Weights of a small GPT-style language model, trained from scratch on English Wikipedia: vocabulary 8192, untied embeddings.
Each number is 500 + 50 x the weight over its row's rms, rounded and kept within 0 to 999. Layers, rows and columns count from 0. Numbers have three digits each. The size before them is the row's rms in percent of the matrix's.

# layer 6 attention output (transposed), 256x160, rms 0.189, rows 214-255, columns 0-159
146:454551485461538551515551452490492437449442516555414519470469482512486411475488463588439493516547428440540441546519485497584443496474538494472480514388548408518446461507460488413501380541415464492508494497520491539529477589461426513527486571570498461523497491577534485516401476507515591427489458471538381447492496517583503564471501532567510555551462473405517484443509395490519410538453445576395494562478480517440357491471431579545489519524454452587486475513457583508547460506410474
159:542539469541535524608592513425459525532402562482559492567458390542526429435502446440533433581479569433554501523544519526483463491528481484509434543522587443589395455483517501475413539534474493380449506481476391408396463557537511499430519564457555419515510470541465539599529467495516487495523512563570516514490496552473496550492543454585437466564477524479519456512515590537492509535571505591525540437528515436577519506455469491514529490600401482398493439505524551579512489540501535
148:508494498516546501449588510511325456519472490596447479513494451540495435496521485520505446570436512429457531462504422588511382502499459512475562546530526564513486564424529623676502494498500502406424541501506563493490616436378512481454481462467464511509494610455542444477412516551522495458503471446396521544443474462526427506443475480526483467456494531535481497520472455458440517544470453449528510496546500521533528513428508472490549530483465549503504509558432429495423470625452575
151:503455493560490567459495522500386521541483516543520507525606437578484521587536489500531627574433498444591503534379556508500499518530522553460467481517483501457490561541446600476460486556554500464563456555431468475504474525488478481476533497414463478469514482404497566542476539484500554501556362550529510525483526528453447414418399472483456414590462574511474498411521488480495491523464451445475504441522526569441571475460402398578467462445453465493484424573482588416504416455515483
147:512495587473521573509568491456546435510558467530485523471572443488432586577482506492545488475492488534514489531586610518548403603469549493471509500476492452541447504428503505563424459514407473553452526494492472474518402531488513419507512500522484457539514463361485473485579480520568567393432441522317581526524520429526435528478575384460574500439433496464499587542402549473516524470480478408529516553528515496442476436444464498577565495522470525560499562504531461488490563506501482
155:512528444503549488465525424534468535529436443483505490554545628491510459565484401512536441454564527483505398552476447532493498531543558531490544516421532615571521484562636437446464466477419425492504512446532491449504563474498485491506461486444453458475485478504531462447474510487539504548476518446433512471477511451470461502569553460557464567724463487442541362520431458395474519460524529507526532460463396472583499497525543531537427495529533539575419513516555540428479493481550535
154:523509487483586432468418559445523489430642576468508561506472486452519470501446447441498535543619582533475558421490471498435374469427515473556456570494474533569519433484370551503422535517547501479495532427454594553544425497493381505504512538485488347497499503526527458471462555545509499499428446471465490541512499493414498484532500477614481424527453521445431563518530495510525416491558434420486519512492506548540470495560486444446536504569492507544510538472475479430401519523575558
157:478432523473548508551454534572497462522549606492539524449540537452549533474346553543499535524491464460593528591433455437565542615499522515456509567489460553468525574457522469425454485440463546468482562512474531564446546540518551475591463431465526488477543495518527495537511551509482468429563533619407531431458519433497521521501552549494514568480497501484477521535534553386459453561513488454442525386543588491527489517389499530455467538618631477472430461451451458494531444557461481
157:593574537530508446490400478560494499517454550499501516400460479396477540542518517602509514563530443484630496544512614504548453553597523430427440509591555461560511499424537468521525487428458555517524509429510495525470482548478545463595507585453470508466570556526501544505510487457483462554416559460503543445562575498493492548383388382456472511482505532435533528544506492498452485568438510461563520545555525531577513516560495583441434452497525467556417521542519578492427453466505547
162:548605553508525513426498382492450421513417481512590627532461448449519575450555474462426534497513512556497511536533491453510407475442554492524532516512457372518469504419525523527453533469425464547482361452518553518480585546456476538571482538496509510552497490623533497449597552515450427452535465490463556489508519421475543434545473502459497504517542501550408415537603491591550452530470521562547456539474432544470498488517545513444429463552526431481490400561511504413498489567487495
139:474514516464454565438496513524487507509469501469500410460563604509507433469451490463481575596391542446575502474523522548436400545489469463541589436518524484480456448497539447438498537546528484496508522512453592498514465489485458508573462552399458514408507545487478452522508418516531517512588482528541473394550557575528491436515512416608487365543527402514527575483441586511493494538500525557587369547484500420476521441534504552512464531511556466534479424540594419503546452434450446
146:573546544552565521473563482480479598612511530456440537426565515538406533520411526498525510479612501543561456450502514535428532508491513582480442523494515516484623464522592591480478589534479552533457549457558493454438531484460429536538474542513478492399564487490456554481570567525556559485477453569478420452514568493542501505565558447440403402563520608482503489514498523459462464494432473540569546459544491547505478383471533559472523510538468529487599410501532485559510599467439479
142:547513506507477475459462487500510562602528471498492525564500522524567575508554444484520433493478512525480491426527488478444495539444464519500540482598457513475510564532465487392508517448473564483528517534494423541538552464405504474463453492626459584446541534548471359515541506516481560485432433533452540422407546541503460512550461577532423469575424462498529305529525564593452485507521484372506443454420531533426447533569442540560507510569497543502488422483545473537450465472555446
161:573555430539486498440507433534488446551531449464494514486441457530528432488544457503431507476557490569515566546465512475495524494486526418608478438457525481499485568577633521572454426409451580515555595448534465528416510473540542523483508552399507513432635558541535389472481504523552554488519464527476477517461449581460491384496496442505494515492344516524483556526524524431550536535563528493462491394435526434413434457544473405523490498500427443487495485457563503497468553443503485
135:549440603471540516487479512479546514485541526529534441419429533499552553618506453474474435532549461522419500522428440475546544528500468629526583514511654516497512550472490385586529472473539490519453473438498530536457487556487539455509501512371580402435521557413496436426502508597500493441456534549480459539518519518512572524472430585489526449461474545541521482514484498595534525478556581615563526563496523426563472505471508530517481507512404446493451402570501571502445467498468469
156:518440582467550544474443472410434411474574430490586486569524495449486517469480523365522410510444491534436417555551544537498537505486491434450497549506644546492494409493605503506517542508454579409507541467567463588502454502497503486548561474410524529517550524561477575493425430490479512480460480510528551482539516561552519523419525477477572414491529530475526486416552390451532516484590599426484414485469516500491511469415586482462415438510573485460454497518422492512504456531534473
153:476438493532588538537638562525593495543516405554563488486603500459511477496568600464417498548456478516557553544536423456512546477537464367467501582500548504508476450432547510478521449517488462533493533507435517539610538511491500520527439475484501531465483387499436520608435545578482583484495631456510565540423400520449482480529409489559466489478537560560524550557475444532477483476485481547483497448453497491571441479520543510443555546486464469401448457410579455485495537458515447
156:489511436422482517425541591465486473508503551423475476540577540566514506417509502483515508543418518435532467491533519452523608487550493569505605513563544455611575469511506542575471420487527531518515551578503526540581524516481477555556496459481496467528514424566485429445482418471526384410408501453450515489474551501469448521508514463441482506544477453417469550517451560538448470496524491445552404549487565571607402531357478473529423503417497514473538547442553619512496555475469475
150:445476474443460447594569396542504551514522535579552548586557536475532532499499444438355493423502534554447566529454533481476548502510553451464467581446575503390468528416578428478515492522535550507564532545471480546429515411502511520518561476587494459482443513477511507489490475501519517526526515369445522441568576520540521392542554443443462570439466463587517511464498518438456446510495495497472458528533497560498479411422411498492456547477510452583491546599441519550462544577601511
159:589559576429489510567418447370514465535579465519476500477474518508550507516467578555464517482555556498513471557545541567559458521436462506490444533456488537412409500444502489513463458516451533499568500498430557480576579432571516482538492532522405516566534532534466541514478467527442470440495460560468506624532551459490568550547556522514450578521463540569510493471374524574474549515552424498485495393489476435555492454486501551477502407354509462441494390555529522588487537426550482
155:440527482427563427511497598499372469478408439481608463520595483559455525514563548601430497493574594588501467398451531472552459450488587549468491444529498442527466409475426518420438528424455563476529509522584481523540517493537541500551486426539480498583562502454507536534512466517483494523491508516447473464446529519523572510499537336450438526434421542508489515481494558527536472463526465555531535503559481507531472505570626413517473594498517566470496538427426445467496516497487478
153:500502586496506523402498545526596498505472406513512465389439585428459541428528565523445534439453691491538490493530543447504510505566425445539534571545427448512436511485488445484506530516519485471478530441505473525392470564443528509527460461484508460511575432540555584561498526558470447460449443485404505475437500506472480609493591468559550543577490486443486474487535502475565555483507551555479539463522505531499521425550339442458504538412481538547487447480496491556499517601546538
154:546431540494450495530546483586482506452508490501443433465421413459529588462466464537548467493483526534476466528430443499510543492493509513594479440412521566518424540545589512536486630468430413545457535507442514484610424434503463433567541540507468445612491484460459507539480503559489477441398544437645517480419646491481439468484407458484470466462474510533543432480549494449483502555561518521475520519409471567482482586435439525511502551491541517593518471480532522426488563537530458
147:535538561505526563551399485420445509494501553454448497564521534487461443492422443420450494436530490598507490500537525399528441542460559418493452474496494407425521448497497437458502454482576439460525422446522537508450575445506555476528532454496589624512535416569486497573437531486456480477547433410524505540412584601496432392443501517543516536495393484438457540506506448510519480563429428471553511510505553487570451516498441574458630432503497571501518472460523477481529436497540509
157:619657532530516539500507514524508467475535456419542473554465470439517481552373482470473507562543525440542539491537552529355548536562488511522532548518528550465504471499430424508369565425552428523498471526460509479435546421456597520485525512513488526545462470499469544437500442496565494482474401468554520542465458485553579492484502564512514461439590482367573481502490422489529502543423562518425536546551486505431398448476431467427506585488448556524452505477554481461548552474462468
155:540375503517443430569468562462527497489518433530613598427538544521481471442559449489468477531452520412510529531500505508564463507476557483502510527502470601520520513451458504468577547512449515578482533428493479533530550420635548549399495550485496472593538490494488487351450395501549507447403434528448546499432523519546564493489500565485476507526544417496406560535528529498481423552471584559515526522467527544420586452463521425501572574508463505597480451415512531521533462511448508
147:469509467547481495533474538511495522464530621512525550487482486518452491543515464280430435392516449538507433526497482499364461496583504523451492523468408403441382510540600518496439568499606488520530572416509422509558475548462586514530484502527449515504489453511513432504513500519492528490462382487510474580493464480434469641473454413493510554457573531523536444504468514464516481498541531551444537525487474464525461515465515521554520522464555560444418479524441477554472473543450419
160:574542475524466468489522388527552448447498525480539477556513458425439530490403525399536399488540582449462446447500494470528609471579524461588522487474450507467497509507373523462574412525452561431552449591487491422547568566392474480467535461433428492520473527536455562417464477540589490498455530530447523534442486525516490552480449444454478568506434490477511517550476460538559446511437458501417462538494562488522603480542561525637511461548511486421474457461503537425554494499451579
148:528552416497455505460499466472497451527511470532464506363489544475432499457475407452455447538491482486423507468539522520504535463553521380427485404505578515526502489543490467582429419518541506572478483483513542490563466577432494500482523417598530505474439529547509638449572539476542435525507461535594543544524468458545454483521637634506461451570431433518511564529513618436497427515457456545508542454592481533456531472507440444561540441464513454482446440457434463564481476510508466
156:545564486494479407448556655491540498524594579492535561505444506425506501500560480494599451556506497538447457588425553473595408573447447453543531417458489461510550504474554567389460520551432485413495438468440519498473540491491544474466435476523408496487559545464490480518508480522518456507534632489615478525503398510545515438472520592492517588491469537473466482481521474498514513487472481433605488493595513570468407424416467521519523507432494583432486505556493541446516464514475500
150:515495629510498568538472556514430533529571560464426493439484538402595531453558451550501598502484500509434452487497482526585496434508505501577463435452532483554460538542519425527563465562399572583407465566499491504533654430490560490451491461449499417430443498538482589548544451473612522557393494482458429555509485483418510477588474479539448443410500538445563515447497549434527535522444461509441464544537511492476520505545438462513410535584551489474515513501547488500533487488519533
159:526518505620547600356452462459537471478363548414380475432515471463558482506534540494436472404477476492557489512473465532471511522441468549514598576487520516509434469483454447508449568549498508506461439545491488518544465552519532503489526509542482590461499417464481560433441481538455449492455480391441535483519482525512498497501508502522478504412392568510510498535498532623561508526557457540505543427557426445376547481423530522503448570489490506496472493446424630458419518446489498
153:524462426543424453573406437580480465402493497494509509528549516479544548539506505518615467600513517596510459479394567482455495475552440437573531489393579512441409572522497539455532483486497537501463588550533535497476462460513516527479466545471546636583545444533542457538558554461547525506445496500450484391546523532496447601562522535497447461418515551508492548550501457489440480554522502567552512451510411574471519450482415526449592484462440568427499532489424536554468512518467585
142:499499471570455614505529481429511543560478503551482495449511564573535486497481573427510466603530445587436470486547451474474560488428476536519522456560600551534310521413479503474474403451529532544484493518492535495455476533504445539529454572559475429513613602492456467396591465504476503493472537491493480482510474593466411521469617531523540553454471573449495474504502528482514593456451503510511545565485545516533470505555533494460498546481548511488548459563371434582441470452564531
150:507531453577503462517562553527437576445575414414453578499483465488477510437455523557527539514518425432476496525493496543454451511434494512459511557531548538474495474495335457584637491429487502540523432467514571492510384518538517493471502392428436485484521530504420457563473526482438558427593499438402488509568457488522528493508503411466550462567489537469585447470517471529374535504503529531493451488500507539376463556479420539513439368479492492451420476446498526543508483534490499
155:593444533484491505544466516493509508465537480548481584471539493487498437513521558517525488486450468515565547428621428522512575506410488553453492542431536567533594508463600546451467487474581413490485488424487507536484525472482490517540495405523517559582514514496495488527476547492525473620464455569513524458495575435475569395453489450577562481521403514427557437518523538525573405503432471592462509586530539520419527432474541602545444550523467507389554471527471471543478573466581615
158:467491475480502539510431456481543537505504551472482470457440425526492503551502368445611501394494536527590548540519424502521508428504502492470563532450581457503581491440553396517462557538402435473481481650532466556553528484528532516502475430468474449468525508572506559491546554507509471499528515557455531419510502516525453515450563518610541478404494480515490558558513436476420518491378411527521459567466466481379454521525554443498530503353514540479576485499545490513412555479422515
155:523544506535475481534367537503515472526441496510473430442575456459532529497526447524500539462493605417491453528409481483450448442435460482553511450534534462505512519417522502395521485485662462559451532511552544457515529540503432469630539484457440451471518566533508422418436414523471556550464437531473524586526436538534500488467533508491530455516561533454442461541499443425454516417437485438386627465465425492494471520499477473423534468617518475492497520484500620564504547505557515
156:492491530524436477506480348436480463495530455496511569484425483573429468418608588490554454438471493482522498421411536492541470489466481527514490533501495448476490575526489516498437540479497458514486566592506601366566509534468497502493467480456537572305586503486474610446450474476525523500473430519576493438563463506514488410493555500580568544479580515546427495487505481515529537523592564443461494538560562517577397534504508503477492528462562538488499513475440527455505551492598549
146:488597486412466488491452555501472542512509433479580563449496595471539538506512547379525486497417442568437450437547514552575468460448501652552411491424447593445552552410494523528517442495534491532506447494482399523469446530465496511478499508524462468455488469543478519563513488513507435514464465428489564433486452635505408408452485436572450492390539544360485493491574548554479494490482486505522494481524466527462600462483478511462479520513478344487469498512509475469534435524473482
150:464504492387540488482538465507432599403482461559455500422421474486497476436421443572478483540477561560563504481462445521574479471491484456480433525478544460462487420514490482517502577558552543493499550485531484517479617499494547517476466504528497562447438568439495441440434464430490487509502460401590555426481479493410585611523534534462546398564468504527425529524436525573507479427487516395511609491372449527503577509446463488565402515504424448424509585521539482480532502538491508
155:374550514509415448536562504545570405531538523550447492618511485577469497500525606491502574544573606442444433519447471479478530457526513650474501556450572454488515498501500580536474523532518610599487486479539484576471437527563500484494488517485522519473412528611488550537457452515509479508549461440466629576495507459527501527477478448579489558600436506457485570496437461458525479527515552508451533533511455555511540451445466563465477525522499531558580442467523420508471502417451592
# layer 6 attention value, 256x160, rms 0.212, rows 215-255, columns 0-159
166:447468535566460476463559548560506520525476350495425518497530503534497508583560406562540546510543437476422581427570487552511577500490522498510535480484473509521506550545512474493534439454390544480563532532484471544544532484539503473497555510532540433481489479604457354488545577561472431496547524459515493578599482488542451493524528516383578422414501567440444614492508566455451538488529438420534486569540480530492544538545530489454423526437587601469479465474463426484508489584484450
156:527581496506484412524426444531462525538587465495563492461535506492470572524523597548473530480567477456474516612483633421569528484483534419456582479432456537488519463521422471367532467419513476516508399542501400466524388512579476483466478510533470453424447439502507549537453544497425459487580492520538399505441472567443514535533545503525499470536475449516521384512533497478539496530457472406518538543496483458494519416507575600456407548432625511482522550467531481526543484511547473
151:447581565372420385519459540494494472499456466509477457425530434436480481457464407485496474495501432465529544495589433523456497509566507471543476576494559479536534467465566453474511531477462589458523410468450521503548495520515453505441485515654586456507589446549518584540460466545509540628586543509512523583479464467493474503614503473429503604577482497510498449488543531493547515573549432519599462540431520461539496477460556475520534572574569559441545514446518588548535474506492478
158:476499448523438424600490480505523539499537484520472460492519601471509460451542500616398372522469508477480516537443493551520560452444448526487540529477462611522450516526406456549484390432556502469462519485495562566506594444480471500549485464491475447395528476449470583504464427557503529534554542475471510543489529410438532500510466518559518513473570508563478471509625442559635514507528533527472555477390579479510578589505457530580476498489503561444555596484601462517480476497547429
164:409492555470544457573559417375496521490499557495463470464480420491570509506526473377527580517418470448494500414523561557494496512521424440436513493432544468434475474462466590513592504481492449639472518570441456514424507499500558471455545531445552493578452482452505492525528520548472448485480482541526464441478451624501577458530470507498505427444508535522425491478566535630579529548575483505412527575504553539453497477599389495464436517476541511441538445515428498483440508432498477
155:443425396495492542595493534521506525490499420493491458535504439443457580468544497491416463395568361473493498524573505428546593460499464461592499506433517496467424481589489502515514489456461460483629534444518488495443503387486534518460512529486469491531486547492511468540501494454528585539510520524478454432462555511606514524437470414488469624504601471567556478508499574506538524437411598493535509479502600495481393487448472568438496503441538467502448553507562582443516573542499555
167:440626503529467491468493435565543384447433467459503456417468406471485439428661470461512445453529566520471481422417478502484475475485439418491516511542437550493618433487416528607484497516539546519445436573486470507510508457540472603525464583535445504520383530583530539505538488475479530441427463408477484562568485501563460531477531465503455461562455536477546459490466511590582485484478508465498550491444404447469492486425435511483502406470506538537506545475521495473506456457477588
163:575463404535454477609523422456498454471571552500564399568506515567532503459519540492502448469503544493459525413484369507485541480506587503508508561549472450511540590467427528573429547506511501482469463555506497468501482465476469502416540481526475567541517518375529474522562471594474459514532534432472398617521470471525404411528513543578502433556573519618413501532477500538536504483492500534496543623475428559604528523500569469542460535573453517504480446452448521481501585540487547
173:574416406553511509587510489501502535428468450411480525515519437569434446486467538533567468558489445498505577572504528557533532515439517504475498436526524576511480591509520625453541511537568540557481592541593475561441441423491531524533485530495506452591575396446508546472465494475507536548511503455458491627400492602506432505476566512547471385457489471443537549490410595548503561499576503497527402525457468580591462517510460562495561530442536474501528501511530525542478485509507590
143:460486525498486438458523507506528556505494470440521466543488456452475520472497453526483384493511404531518427515498545613506437519492588505462476504467480459480494499423462463466489510596544448536578535580536446482534447455544565501359514533525535533525569502575493532459564476611458505425426487432472587488490456360523494505577433554504418569447473554531567476453482487581451452564395450573514531601497500523474596526523491470445477521492435587474565467586407549423459514508505550
151:388492525506557427554503527526496427528520553503471472556433509452519462477529427520452500466452416543534449497541480407493438426592426508495581488527535497495520529471413490608542419481448525521525449588455576529563454528490526493443447486548514564525525448417423355566437435494530501509466517463521460567477422495470567461461534552491458515392424617513513563513470498526404551543523500432533565502473598509626500488510444494530527454520498448494564551533499497542491499562624479
144:428486540489625510494554493528549402555459521480503566430444547454420538495396551464485536506546450494512500554518555611529471444542460421442555502499553498507592478492492555569527488484443471513470528452510488478511507442519545583501546419453431478551548457458462581541442455489459500487453505438586411492596489474545542572515495381484484510385436569548507477487450415492536572513477465647544493531547502521514520415552421500564519569502490414445491518518500470589563480594469493
170:469503444553608501511558556438492529507452515544506486466484527463469547465449434489589500491552484440412552473540412568482438466489459488472489497391504488505532468482373561444410504410507554526553386440473503528526432424600467523469461502568513549498373432557517464480511509479585446561407550479515491506534558498482536512412420521436503479472584467511474498488491508525536499559645388530446435475506570560613494470464512520492509592478460461465461539582534521454464542467504466
147:435495534463530498551513512429472570519526463498480507553546498436459570541522552471481460495518560531525622509511429553421447499452541431507466457511362556559381535496551567578465414419571535561480524562553458525473452582494435542425573474589481550484475558482517516574467482435478514435551461447605586527497487507589469407473540501589444498485548523522475468503559445450462491495509454409516459464590555498529551445465596531455462489496511537542532528506508470495547492437493651
164:492543361495547362510527504502515547506547490486520460476504501475459519572506557513440518523476532467435571489537514532531480559555571490434463404565460537467548520510486480581433447547585432570494486507423510419443513469527535535460476446500581504537447455510499364526505557542459537403477596500483470496483507451431388563474461472544510525561546440531475449424514551432472443497669478457488527418495435492492517454487473509555501501491517600521615463410508557480457441515437558
164:554556477515378466534530538497524513499503573491487507513462395571453460551468556547514521438584486500474518503391554514452388525502509557411507368475513484519500408552491513534476538530405579460492443514601488521474532497494425483511517504472517522523554477560488434433519553473474428488488518481519544408570483514546557488545478541513437556471621404552504546549467490502544434511481484389469450456531450548408590536519403459559491451558536499587528577442504384479520518480527404
164:410540501529517455475482457472545478454476502547575400502498396475556441486465467538525546464447515567496436518509519446523641467523522470520508623374512537495508586539488355450577494516552457493453537456531552463467490479479487484452467434467502496484560455475541510472532603426478473489510449480555538488471463369556486496490433482549442472467593509536576440438519449530496526503488473455408554578462471455490569495562472557575572541543533479489503522525426396480477391467401565
157:484477550532565489481474459461418524565548530515438470552471418530435424490452580511623492588483525498436437391513515447468539500578484507573561487553398490492545437460400519434467477524579547512490499487507517426487506474561616519595456474458481544441533519521425587521455488558392488483515589647514528520559453523499459592448452534614513480517508554483528547482508463508552477527542473529452515425480479459444492452483492514436557503529514461519492502500681535470462485544504502
167:557458485639552412491573527448516537555486495524468447567556486536451483473459474444547417549418545554474538518465465440602512451520502549514426449489532539588553481515430549509423518444554510529511433495532541525546535513465553473518604467486497422471480591634491516551461438454550447518496496505550478467510460461529450559569518545465491447423479514497503507543641466475523521505528616493507454509480531365506454456560414462560450509520441578552574561448425527547574545501546540
161:558596437563463482459492485464529468537468506485444624438457571492567435474387399584516399452473458441554478555537444505484564567526517467492530461442458433469564519545433570479605513496445474490489472526523505491452444501455501483446468538433545559402424558517429433548482638480510504491476464550550455600432537503445484454592572524597545502532583444494556577481536425537471540479467544583473497492462507513515455598462407494500483435541498484488441489464542502513503551545510488
156:485474422603530447549591497549579539516532503445391569560523411536538458453513484492519449492454430453572408478416543560539497473483495459519519480481470479560569562520583426449501495485525484547514426482601573507483595517452462543544534517456524509519470594520532505479499533477429477490446574455449470466595560445451585453378448546473522486577454510534556461499480505533510543499574530468570526531478533598549509548528623433436468462541558593425458553456515480522524553436416490
156:504579523580529544615556587380482429431522527456473476550619527520499454573497522429423445541546568477498475476557537584517496534523508439565496543410422476551480450522447491460561465461548550408504593501435361529369550553553526459487524421544513495494534552476477502473490504450543504509536468513531498454550540496518485464380519499486487493572531436470462459448419513506554434542430484516504506464466431533510470467517494428503546472483532452508587545482480580597371528539474496
147:483499496458510481511562468585514442531464450407568529525511466541517509480508485563589558521544472513434493525418538504409530486504442512506461561433443593538523469511553547480452529506489457542452506392467499401523480475488603450426476513529529432542505518532395459470450456543552422608399588465463537408524493576552488559549538500458569478491571570614531499506446563497548509481515586570449518414431401450579566608502525544488477556488437527509500475509448553527545450545572527
166:538390543490460451500498557557448514533483562477470478560506514518463416517560556482460482417380539460453465530471566484481438376570445438452639538526494553428432470445526510494577413540471503561507522447523540497450499482519495575483504510522518458500490460431561444536518505477576491556504628518521519486517560409507422554458566546417502526491510568507522463550581474489455453459570550545484495566508392518475567566474582474424434509434568468521421510541415503522415483580455476
167:492506538595531517528446515534416525553359495579535480487461517563477634530510559519486393456521490534523431504404438551450469430488416451494477500556436443506474446529609446472491485554468593559503515526460386508464552536533535459596457465438476547440471450468559534572540605520501529490471522543498457526505524401521505509460572466487571520546498446467604447473504519525475488505553510502402479435489486462534474467545494549565478481595439608382524509529550497472463423506438490
155:573471500431508503553565437384573486553529481533419555499462520532510489572508510595412530571520459472540546516480504514506627493428551466557479525534522589517520414408525382559536549580431502566523483537463525483522567444522452532525436480582502415552503493527473488489419538396524449461481535592403498517598538617471481546418486555485526453493514549463446448530491406538457493492512570483587507475554516521501556427472404463463410474455474485470534526529551445536501521493478568
163:528500488517469573557469622457477496512388462394517570496461443470511498577480578635418571488449594479476446467518482510518499527471465534494506565550630495443597583443580573442538484467429520515536460459466569543503480507553486522477430504516469501546489581433467555583540485463498461486552424483497478479441602519514471543565459475548520386512586426493490445500559544584456545539560497491507568486395543465400536497438526472542517486469514504499432497440430503501519481503507405
161:549454491626503526466505575528521542508468564549516472448538533573509499466466606520539508518395519455458466453473503378520507461510533553492513451489480470436538480419535461507535552363512470511468641494448463442473478412511457563537476561526530488496452447537530532456493446571450523504507431475401527492541439446550575536551498471461487480460587639520573488510431473521444544467571488438577495517528637471470505559502627500494554533433438526479543488511551584520496435528471431
160:390553508487560534459431442570458483493415494436516513551551503515478436510525558477486481503591458405507541426555460435541533531559504490499496574565533427532391532548481526598403512520548468432443527496530459379473558492483449459501543553540492469476495466512557466504551560492550478519521461464471467506501494608408554625508542490419517444489460476641537478590570541543445539498519515485408465555530430456506590544470507552552552458500490526500484579360506558528440505465521489
152:483540497472490499491528549572531588390526502569484496516496477537574525543439435480456372504414634441589426498425413515525473542423513522492486547482538554450461505544448562524490554440566421550548520549546535407407460555570476438502527491545477534489488515469536536523403455482427521473407459547561500486477569433591584529483488516452537450544444466553483491464590557439531541543468415447536578546470429514449487447404525482537561480429534503544463488596502516495486536522556463
160:480500483521511478500598554523457518521507526504416498492432530460400497503469491440455476610449445568514466563499539568502529496466554495457502515489455493525515574501426513604559574455481508509523494504459549522523431530415500505432501619542465433585516472512544618503540501385541478601569578552545498510461464458513495449532485486489475443574559422368515515540556460518483485433506568437433505485447473497530551555473635499446497495478465470496588498452547312532512519511432455
158:476666473548523546455468431482474455529526507425406442490572489551574510536487483477426531496509519492488438438537499488515458487569575504488492517543471515508598506487498515539513494556513506441569451426466486502552531564397542574509440475504402535430392400469489511511442436580428514568517485547496550481522651566523466400366503529384510474470536441448458444550510521533499556438451615572479487539495546511490545461529533531543478509516440487499461406484563433466468495508488484
149:566463486509590461495504463540404516441422435464498513518485473524544485595481421593523467557403435459508572507632567463476450528516632529497503436507446523519524505585477518496482413458479486432529528526467532478540432435504420523407398515418428467437394488478524569490497468449446485401383451486531485442556429513566581532483486533476498458537523536608441513547555455395496504493410515512504479474487545511511485425556537528545490490536454503492474566505512417542460553451484534
154:490514551430460532462484513512497464482524523483541429561393585424477547452496497460466443466500522469575526487531631507573502528456500465513470450497482538520499475547545455469509595429514478472502459509498526501453522454582435502604459511519527522593475501517501475465590385512478519507495578469569465631451468445518350468482565455502487531488499493551484488492526476454534447511524667469467538566465492474514481390536489462424621634554525547555435496427495472431461510420528447
159:498405487537424519564502501488419449509443618465510528454574480476521532378472485482495512594513522516585438582470486543490483542580464474556589533584563488524483531563496471548487371504492492549415435467513486549502443478520485464437466499565441416537479426462518460506472545574429564442403520506502483465538462506518546466587504511483531596497488484568486583444466426474449488511491559376417461475411508495513409460464440469421467495441509520571561492529517525445529461613572530
168:475443505508511447462576566507416476493450474540517581564492525522511505442523567510416501569481557522566467484409587462396547504442561561477532486496399534482535501514425505512631499518616441441523472515530510482468443518439597419530513554591481477494488429498486462557498389481554550433549401504530524488474518534464529510514399538446500568569483501504440492412422601465482523525577488459393470551495489527571538519497523439608428478541462513538420555543569530487543495544449492
161:556553509452483447443501459405455544543464509475449487534457410509389557473559537478559450470523522538548488549565409517507507488487540502485538414487582479503407461546556499552534579505457465431558510423482568445496467529511570464373459416418420510497483389480550505519484427423514517483417486491506420511495494491552511438427533529418553525502514524529515450537506578536589434430574514521579568616551554466529411513391493406519466471451553488434475492495450503502478465453422510
157:550538409455532490458507459541365472509449533577491548455536432509425476547470452449479538499532420508473504497559437452522485515494501502452395538419533559502529461473419459404499462478572526494499457383561461499362530499478489563453476455535421500582514435481548468471507482495468552380500530455472509360507432502483497495506478620530539530531460527400535510511579571512457489539519509544577481483470503424531512518533569471563565456592534463410539448499523514483581586541552422
157:413429394543424470556499506493445486485488469507483517574474597473512420430483437542542492510553496477577538549544469431473476575461538503512504490666520485452427427538556518420550545500457505593568549526560575415567509525525463478452529470534498472556455414474495533560450583540410583522474515446521500475516506509536481568458433474481501444617445509573531484532473474509545581505465535569424516358454443476503476419526555457531612510429486542516573462523494477492499495506455439
156:501486431508551468501599535505557458570601500538525481477476494512451615484481552422578515415483507445507424497498575569491509535458511458479608499501598472522479586497561451438482493524575429512569439496563460514476494475496501581471514465522481535371556467585502416559493561572476467494548467598481462535490509565591463466592523519470441448465456412419482460407500488464532493469439482525467479461535572465431509572513595566465612510511506458526573514580459539503387493506549492
155:498552558534491536536482432423416491492540469457479487484560412499508500432499410565431508466536513517573516477573539531618509492561453486512498465527530524438482519452511491456527494600503463601495500469499583420491425511500534486606449523460493510412456589468520500480567527327473493569581612550415480464497536482467451502482502535466472556440561514461515508480523432509556513497507370408429548527505540428581406472574562391459490516523463539558530540528481502498545445550575490
# layer 6 MLP gate, 448x160, rms 0.172, rows 0-1, columns 0-159
098:401537444395572502580403582508452522471463445507551468571560513582508507537540495558612439485473470572504477487466568603520484468397501456434520437560541424539519491480488442419516445456447415492434436391493616470510504465513510516523513448554490452461533514594534498533550585528465469490467438476510550442535381525377480467501522532453451537504480511549545503450488390458521549554548468493458494556411502494441537497466461414491526486516460501489456457460575467484488398443492500
104:489515468520524516530561476479537426466528477496529417479563536423379496475491523555557488561434452461504479532533574509476528685585533589572508447535433497479516465595470484502522488494495498535494399450422576501468512597553544507464551446475510483452561498391459529404457572487524493557480360476553529463518498511526604508500512516501583572433539456558453370530442601492455515480557433527479531515544447456539433479545492548537510561510532484455416529474557497489513519512558446
# layer 6 MLP up, 448x160, rms 0.175, rows 0-1, columns 0-159
094:514474556523451579486467457457465525446515471456485457565530494476542488506522572509493438460498502376437549649510505424480504552571493585536530590502464544517515449564490547503531568567606537565529539516552547567533522471552400530419503429573463499483468512419512516578459474519476509464467429592432476538541466510499453468547570463472486601439538465423555533490517616380451497542532465490549552480464474429465470450467473470552445502569543499458480392471537509416451513610465452
096:504483532477494595536498507400607427463508414418506488527487485501561512487494408461492459521431570435436510578463475491521437532496500486567541515573454454493562549436484480374538553483518501555407564535453491516524511520515586513520517497475534505429486409445444538568518602538521563493477559552400643498469622467535526514450527554484523522468565557471483529495569462452530461543584570523494515570496533573540404529521493548470531461461476463527409529496551476436475408465417593
# layer 6 MLP down (transposed), 448x160, rms 0.173, rows 0, columns 0-159
096:484418511557460396464539499491420538514429481525428481397617582466542442449544516526470565487526392501582538516571480464442505500482551599475461486495458493439472537633442384440430516484459567470521550454556501433491411441510490649508493495505504495527480504494535458510506521537536433466504496462540453556568462510492445535515504475564417491518562444513371460507467381514576469520500560480442571475546510433520514537465513494550514458514485489408551535579453498444524543472572553